{"n_layer": 14, "d_model": 160, "n_head": 2, "n_kv_head": 2, "head_dim": 64, "d_mlp": 640, "vocab_size": 2048, "activation": "swiglu", "norm": "rmsnorm", "norm_place": "pre", "norm_eps": 1e-05, "positions": "rope", "rope_base": 1000000.0, "rope_fraction": 1.0, "qk_norm": false, "attn_scale": 0.125, "bias": "none", "tie_embeddings": false, "parallel_block": false, "init": "orth", "init_std_qkv": 0.0343, "init_std_o": 0.00724, "init_std_up": 0.0343, "init_std_down": 0.00324, "optimizer": "soap_variant", "lr": 0.00255, "beta1": 0.95, "beta2": 0.95, "weight_decay": 0.053, "lr_head": 0.00345, "grad_clip": 2.0, "warmup_steps": 200, "schedule": "wsd", "decay_fraction": 0.81, "decay_shape": "linear", "final_lr_fraction": 0.0, "batch_tokens": [16384, 32768, 65536], "seq_len": 256, "doc_mask": true, "z_loss": 0.0001, "train_tokens": 210700000, "steps": 6226, "dataset": "wikipedia_en"}
Each number is 128 + 32 x the weight over its row's rms, rounded and kept within 0 to 255. Layers, rows and columns count from 0. Numbers have three digits each. The size before them is the row's rms in percent of the matrix's.

# layer 4 MLP up, 640x160, rms 0.141, rows 633-639, columns 0-159
088:157150096148095121201166150082179142024177164122113171141151120079170114087053139090091162131151121089125085172098150178103101190139138126115129072073149121160157154128142108175138152134152110159166210110117144137118107159102171154176130157123114121099127096111085104085134146104043091128117138129139140110113168074096115129091121128141161070117121151120176157091103145106088128195091113121134071134161137187144131133136134161107171097101123197153128145123143125174101146120162155
100:090094104124211126140133133063150085170119158085074145144064087089126101108145149117097104118095116096148107113196123095135142128077174158126151155136191107170130112179132140129100199171123100107129072171197111066151143132127117155110111153173129092152137116090189134148111093111086121134162098172139098118106129123161111142097187102107077145080127089152138139160167181146153125120157123104165076108140053189141094177136116158144121075094131139112154125144161052140070119122150140
115:143137111094115087179105160132109091085165126137108180172168147119169184155116147108092045131164136120147154133131065131163139151086120111155118115155081190098087161104100112112125099166146093157107081151137160115103114153060141158146107122117151089127125177108118102207116144196149175074135129143129129159100152181145144080119145132154081119127157140161196183171113054168155105110089097165084157171174038114146131165158168129149130139144120161123118121165128123070148154147125080
090:161097132139114144137130084179111156167171091132135120118098139133088197114096112140116109083115077102114123103111168126119050122145081181111119190134147064192070146127150143112125121152132158140120112062110100201039122091122206068154084121137170121225163149131122154115078160116132100094201099161098179123100109145125141081151108123131130111140086139097149124158136126111125190121113098132101099113160208115096136077147178152127136138092146103124155126130109073124115148103129143
108:079121141167131117124121152132104167060135088169123124074128087161122098117193142132159168165071083128102079209120109101148081165171156108126157135160127108109070161131139097134145149100135151087125205135155121209166078172181117070088097116168164143103135141175172149123124159146113103144151176141107121079096147123116137112182080107103153174148078130052137089167073128113131140106086142144091129126100130111090083139138109070131172099075127128123121094185121155167129111089132111
113:137096098210194132129136098152149149112118106185106124108119136123197087123098108154130134081189172183153154110167170123166118066130116148113116089176106128104151176161123130107142156130147160140180191172114096131078097111098168081134115138158112101146106081053132115141173094178110144103168108153114094121106162096142100160186133120079074108091150116109096115087067144101136123046140137081154115122096127163109133143147103142170161120098180055096116188115177114091113138129089127
096:070153073113215111122154157099187170111100162125101133099096108153151126124117126144139139102153098097158136122134121166142165168114159133065104142124151111136121127124139143172121176164121120158106127151078129103156146118096098136048176116153177093073111066123155088134103127108120135125171088161212132176117130154069082138108124125192145124136111118101082195118107114068137139146109218071174146048099121108162082122101179108084127148151163116073096128083135103100136122117129094
# layer 4 MLP down (transposed), 640x160, rms 0.132, rows 633-639, columns 0-159
089:127077124107120135032115115115043074181105128101170087073117120159111116160154113136150144115139088202099178071153092089115181088126117136120170172187125098141113169129105119105105148121080082104112085119124129102127115106158095101130115090132130213103076106133149134154124113142185126160129155162112143151157124194183137140115123123136125125135138151134111144154110146145147102042150091102087152175061135062168151154129107116138114188178106140131141107180158139065151087161117100
104:115155134155155121107154144104179092098145108097103135075093101089135096087129095110151186126128104043117138137090123201090108120094174143158152168153219154118089136172161190182125144144041111138128076087128150146143117118138172117114156117066106080111201155105120137136139129113116146080126121111144126141094124141122103114109104063113091163124130057082174096111085130139143103182161080090118096144114130115128097155128149142095128105162093168064137169157125205145179114116097101
109:128125097154118147183122099137143095123104165071174123165096128147125170099152107125145108111176131116196131120121075150177111072137106064117127154160139153086121129189139137088084097098163067148135107100042191064137161170173138173160136105136129133139125158100156119108133165083139093093100087156167090132225066155118160093126112121135117112166119116079112105092137154115141122165041165096133178139166118111085119112130101169163175115133115138114178109117153075139089156131087088
094:096171139152107102100112127153110144094157115130118167130148117098115026197157086107105126112130095134134156174138076129104145155141115081100171155090147182132115090096138114133158137165130189133099083142104177083167114145070140161137127138143094151066141148092170073137144123145096062090106117093088100128109138070149086115151111097108134208143192131161127125174111184114097104112080076084177166149093090098115084093108093120107061150121121149149114183103145135153083183131105102
112:113094128126150165115156098179094109073058122126173106137146145146113103136158098163130118138111148139124079226114161071168122128106094100147108114131198142176114127093080084115136143147135199130134073114131101147110133086144116122139094057138151152115058147164104159180219195140127131119148125132127130124209141141173156169137079136103129142126196095078103129180138136113075145172096152109152090140097117076143170171137131106123133135134110139156041105142133112110153124086088105
109:170115167145169112089114095107117161131128151153148149143158135171098145076101158170255145153153134083161121092096159159125113132146083111100063074056063133164109166122145104106136164158139179062179092096125116134141156141176160121107092184107165094153143108103114141156115097111170157116155121128153090165124105101128179123134127126085101139162125107052125146085091161114163153129140089083130097137078190111102152170133102091143165122110122161134165178166119112116116156150156111
103:130164120139171110124175177123041144083125116105153137104120170067167112065119151139129138078126126148162098125085084090141128110121099142113096075179115071115116162166131189125144140163093104112162078126112073141140145164093110119142138135140146152117142169082164083100148140096143060064114148176180148147144153122171138127083080075099154140067155168214121150172137146123108119180097106165058167169158095130153176107158119149156099110112133135115118130189139152073110125147162168
# layer 4 MLP gate, 640x160, rms 0.144, rows 634-639, columns 0-159
109:145117149124112185112108132195137092170140127130100089100119147095080115160159112097162139120150144090161162125111143131098093133189094138126087131115073170078081104015127162077109100129144143188093140182084145150149116107166174115180141132131160135157076080138064162152166091127101077145088120109136112130107125129137172107091115170183175112148109151104057144107103141098104077173119178093133175107100208096154133135067085136122165108150111070127144128084159123146150132113133138
116:086147129173156112114081110167204110165116117137158153112149176092117128111104190100078163097128139154087052119127182088045076143161118164113034056100179092129088147097160128168094104116131166131115145147145122097164123104106153114194139111093124086161107136120167105135095147154092072142111124094117100139128120120136117172129107115148108083111079120109118111104115122134164156102157109116163078083129170194199150099119107098171129162131143079183104120114153114165125093095149185
090:103146162152096128168090156140159186148136155134165136132102095149108093185134129134077101100152082094121051042119134153146123164130123175145153195081076119099136148098184185103140154131140193147123170095123085115141091111093133126108096087109129161086123113066145147161149167086154131135131137075169172135124138090071148096158105060136165131074070143175185111139122159103132179118098163108124116190119147081104074102153175133125149158159141136148130155149085135158130176136092180
111:124132140109074138102146099100145109136135153123094149136100083087135181191074175140083106057149137169117131060158165173097150119105086138161125143133100147158197119137127154174119112128122135135117098120155160076116137138118122169141155142119108134115167101136089140138103058102165148116131112058136167153117104095131143194048188159109109111184165127171117191090167105160152071075130146090152133109127139179127115096131128109093099164178137090083137152053136056063123158167115137
110:131072086173120149121209078167081094154113100180083111096125148084131142101139112156124140119154154189123131108150146135105076107104089134171104139099127197119147191092128161121170132152129106173145168120153147143082100162141177063117144117137095117134141115063108131118160113130122148061140149196118134054138170053092138172147139129131104132120103112151109113086060189090076119092103118087175189138108131158131094156098137064117161145101155126108119161130148163098115153149105059
094:092107172164081147066119160132109154152054135163121117151114102147107192140098129160129090134150151108120092087225168094115129171124112107183130153129109113134165192178162155110116128145116156163184137175164175118134139098171126089139158164114150134130169163128088102114158161130150180150144132136076186139173137139127173119108135126100149142137090142112194117182094112163179105150136116212143125155128152075085091130078080122133131119176162188161156074117150173108140176166086110